From a checkpoint of a small transformer trained on Wikipedia.
Size: 11 layers, width 192, 6 heads of 32 (3 for keys and values), MLP 576 ReLU, 8.32M parameters.
Architecture: untied embeddings, some layers without attention, gated attention, value embeddings, learned residual scales, skips across layers.
Training: a variant of Adam for these matrices, 82M tokens.
Each number is 50 + 12 x the weight over its row's rms, rounded and kept within 0 to 99. Layers, rows and columns count from 0. The size before them is the row's rms in percent of the matrix's.

# layer 6 attention key, 96x192, rms 0.0709, rows 0-7, columns 0-191
053:41 57 64 55 51 56 59 51 41 33 33 41 54 34 42 63 57 56 44 48 56 62 42 44 31 59 51 45 28 44 66 47 46 34 36 57 17 52 56 65 51 52 54 42 60 37 43 48 43 50 25 51 60 47 44 42 71 51 52 35 45 39 54 60 52 40 48 66 65 49 52 47 67 38 57 51 57 43 50 46 72 48 57 44 56 53 61 37 56 58 52 42 36 48 45 39 52 57 34 52 59 18 34 41 31 49 37 71 52 32 44 50 22 50 47 52 50 63 29 58 62 45 38 21 48 44 54 54 75 56 72 29 70 57 64 44 40 67 33 37 36 43 54 50 69 64 63 42 62 72 52 66 61 34 61 42 22 43 40 43 68 26 66 70 41 28 59 34 48 46 63 43 61 74 37 57 68 62 48 61 43 39 40 56 58 41 55 59 68 58 58 46
058:60 50 40 55 34 60 46 60 69 79 77 68 52 51 72 55 56 53 67 47 50 52 62 59 85 22 52 56 80 52 48 56 68 64 67 53 62 30 46 45 32 53 36 50 32 58 61 65 59 62 42 48 39 69 47 64 15 49 47 37 55 54 42 49 71 58 63 42 42 35 52 56 49 50 64 47 52 70 56 29 31 49 45 43 46 52 53 54 35 53 40 58 52 54 33 45 42 55 63 37 49 61 52 39 38 59 44 35 53 65 35 41 52 50 43 32 60 39 56 56 32 73 55 64 58 41 61 54 47 49 28 57 32 61 53 63 52 47 56 66 63 55 64 46 38 41 46 64 50 36 57 62 25 51 47 50 60 59 50 68 36 78 45 36 46 63 41 72 44 64 43 50 39 48 59 52 60 39 45 54 65 74 51 42 32 45 61 27 56 43 56 55
066:46 60 92 30 73 31 57 43 38 31 35 42 53 44 59 50 45 60 48 51 37 52 49 56 35 68 67 55 39 50 35 43 49 35 32 50 57 46 84 58 56 40 71 57 69 27 46 50 44 39 34 46 77 38 48 48 70 68 37 55 53 53 30 54 54 52 56 85 61 61 40 31 70 60 39 53 52 54 43 60 56 60 55 53 46 62 36 43 52 67 52 39 55 57 56 49 51 70 42 66 55 38 53 50 56 45 57 49 59 51 63 57 43 52 55 69 37 34 56 29 48 44 53 39 54 60 36 37 46 41 64 51 51 27 51 42 55 69 62 33 66 53 41 43 70 55 19 42 38 46 46 40 65 45 71 41 36 28 68 53 75 33 53 59 61 39 41 49 58 50 49 44 54 45 58 47 49 53 62 43 45 29 49 55 65 48 39 57 49 58 47 36
065:54 39 68 39 87 35 59 40 13 29 42 59 38 56 59 58 56 61 44 54 45 54 48 50 35 53 71 65 29 35 58 35 55 36 37 70 27 66 45 50 52 48 45 52 62 16 55 44 53 45 53 53 65 48 54 52 79 49 45 57 59 45 37 49 62 42 47 61 51 77 45 38 72 56 41 42 33 59 38 54 66 60 39 32 50 77 44 47 48 70 51 23 37 48 65 33 56 64 43 54 55 53 69 50 56 60 62 53 68 67 42 59 47 58 72 65 36 59 55 44 47 65 51 50 65 54 53 36 46 37 76 63 38 38 66 33 48 68 57 50 51 41 37 60 50 58 40 45 28 54 48 48 65 72 65 31 39 47 38 37 58 31 54 48 61 57 55 53 57 54 51 59 46 47 68 49 51 47 55 60 38 41 50 42 45 45 51 50 70 54 45 54
075:73 65 44 79 35 66 35 75 75 77 55 37 46 63 28 53 45 52 41 29 60 45 34 55 61 54 22 44 58 45 64 57 45 55 62 58 41 36 27 53 39 59 53 56 47 70 51 35 46 56 62 47 45 49 49 30 52 44 52 38 46 39 49 52 39 55 59 45 60 32 36 46 35 66 72 48 64 38 59 46 47 57 54 49 61 26 46 60 47 40 70 74 54 49 40 45 50 50 70 43 42 66 40 75 61 33 54 67 33 68 63 60 48 49 49 42 48 41 47 63 50 47 36 41 22 35 56 41 63 46 43 56 59 68 64 53 55 37 37 62 45 62 66 62 45 51 57 60 69 39 45 55 38 51 45 60 66 38 47 41 46 45 50 32 65 62 61 66 59 33 50 32 62 44 22 53 31 55 77 49 61 60 43 55 52 56 53 54 33 42 54 53
076:32 44 51 12 67 50 86 25 32 31 56 55 45 49 60 64 69 53 39 55 41 59 59 48 50 46 47 61 45 58 49 35 52 42 47 55 46 68 60 57 53 61 55 52 41 34 57 47 48 34 32 64 33 64 46 47 65 54 56 40 42 52 62 64 50 44 45 55 44 61 45 62 67 36 32 48 48 61 37 55 59 64 66 54 31 54 46 63 66 63 49 16 40 46 68 48 49 50 32 62 54 39 55 34 46 57 40 48 88 40 59 52 65 65 30 47 57 61 63 34 42 63 51 65 62 52 55 44 40 46 52 24 53 55 50 38 57 61 69 40 57 44 63 55 72 38 43 49 38 42 45 32 47 39 56 38 35 32 48 39 39 48 64 74 46 37 52 47 46 60 42 63 38 40 71 48 71 44 35 50 35 46 46 56 55 31 29 29 62 46 57 43
096:81 84 27 89 27 69 48 69 56 71 69 34 42 53 45 45 51 47 45 19 49 49 40 60 54 40 25 45 45 55 42 74 67 68 64 68 64 45 26 50 34 53 54 33 56 67 36 44 49 52 64 51 51 51 52 39 57 60 66 42 43 59 44 51 35 67 39 56 43 29 50 39 53 71 58 57 44 46 58 37 60 50 59 40 43 41 32 64 59 35 56 83 41 51 40 59 55 35 65 38 47 59 34 54 49 37 65 64 38 53 58 67 58 56 49 38 45 53 58 59 65 29 56 43 48 45 60 48 65 54 49 45 64 59 53 76 55 45 49 61 47 51 58 59 48 52 57 58 60 50 46 49 24 46 44 54 63 61 37 54 59 57 42 52 54 60 47 58 46 32 63 59 58 56 32 62 33 38 45 55 55 60 65 41 42 61 48 36 50 43 55 35
091:33 66 79 41 28 50 36 59 53 56 45 37 47 65 58 48 52 51 39 51 59 36 48 58 65 48 65 58 43 74 47 55 52 29 72 65 53 63 61 52 56 49 57 53 35 53 48 42 50 50 73 55 33 51 46 67 42 32 52 57 47 53 43 35 61 44 62 45 38 51 68 45 48 41 45 67 50 54 59 58 60 45 57 60 40 43 75 44 59 40 44 73 58 50 43 47 45 42 48 73 32 57 45 42 43 49 47 21 68 45 29 51 59 29 45 29 51 42 60 56 34 42 35 61 64 58 63 60 47 42 46 47 60 40 48 88 43 54 57 62 61 53 48 53 45 63 40 28 36 62 32 41 80 74 50 59 32 40 60 37 54 62 53 71 33 12 55 56 44 59 70 62 44 44 50 52 71 53 48 67 49 40 50 30 52 45 69 39 40 54 49 53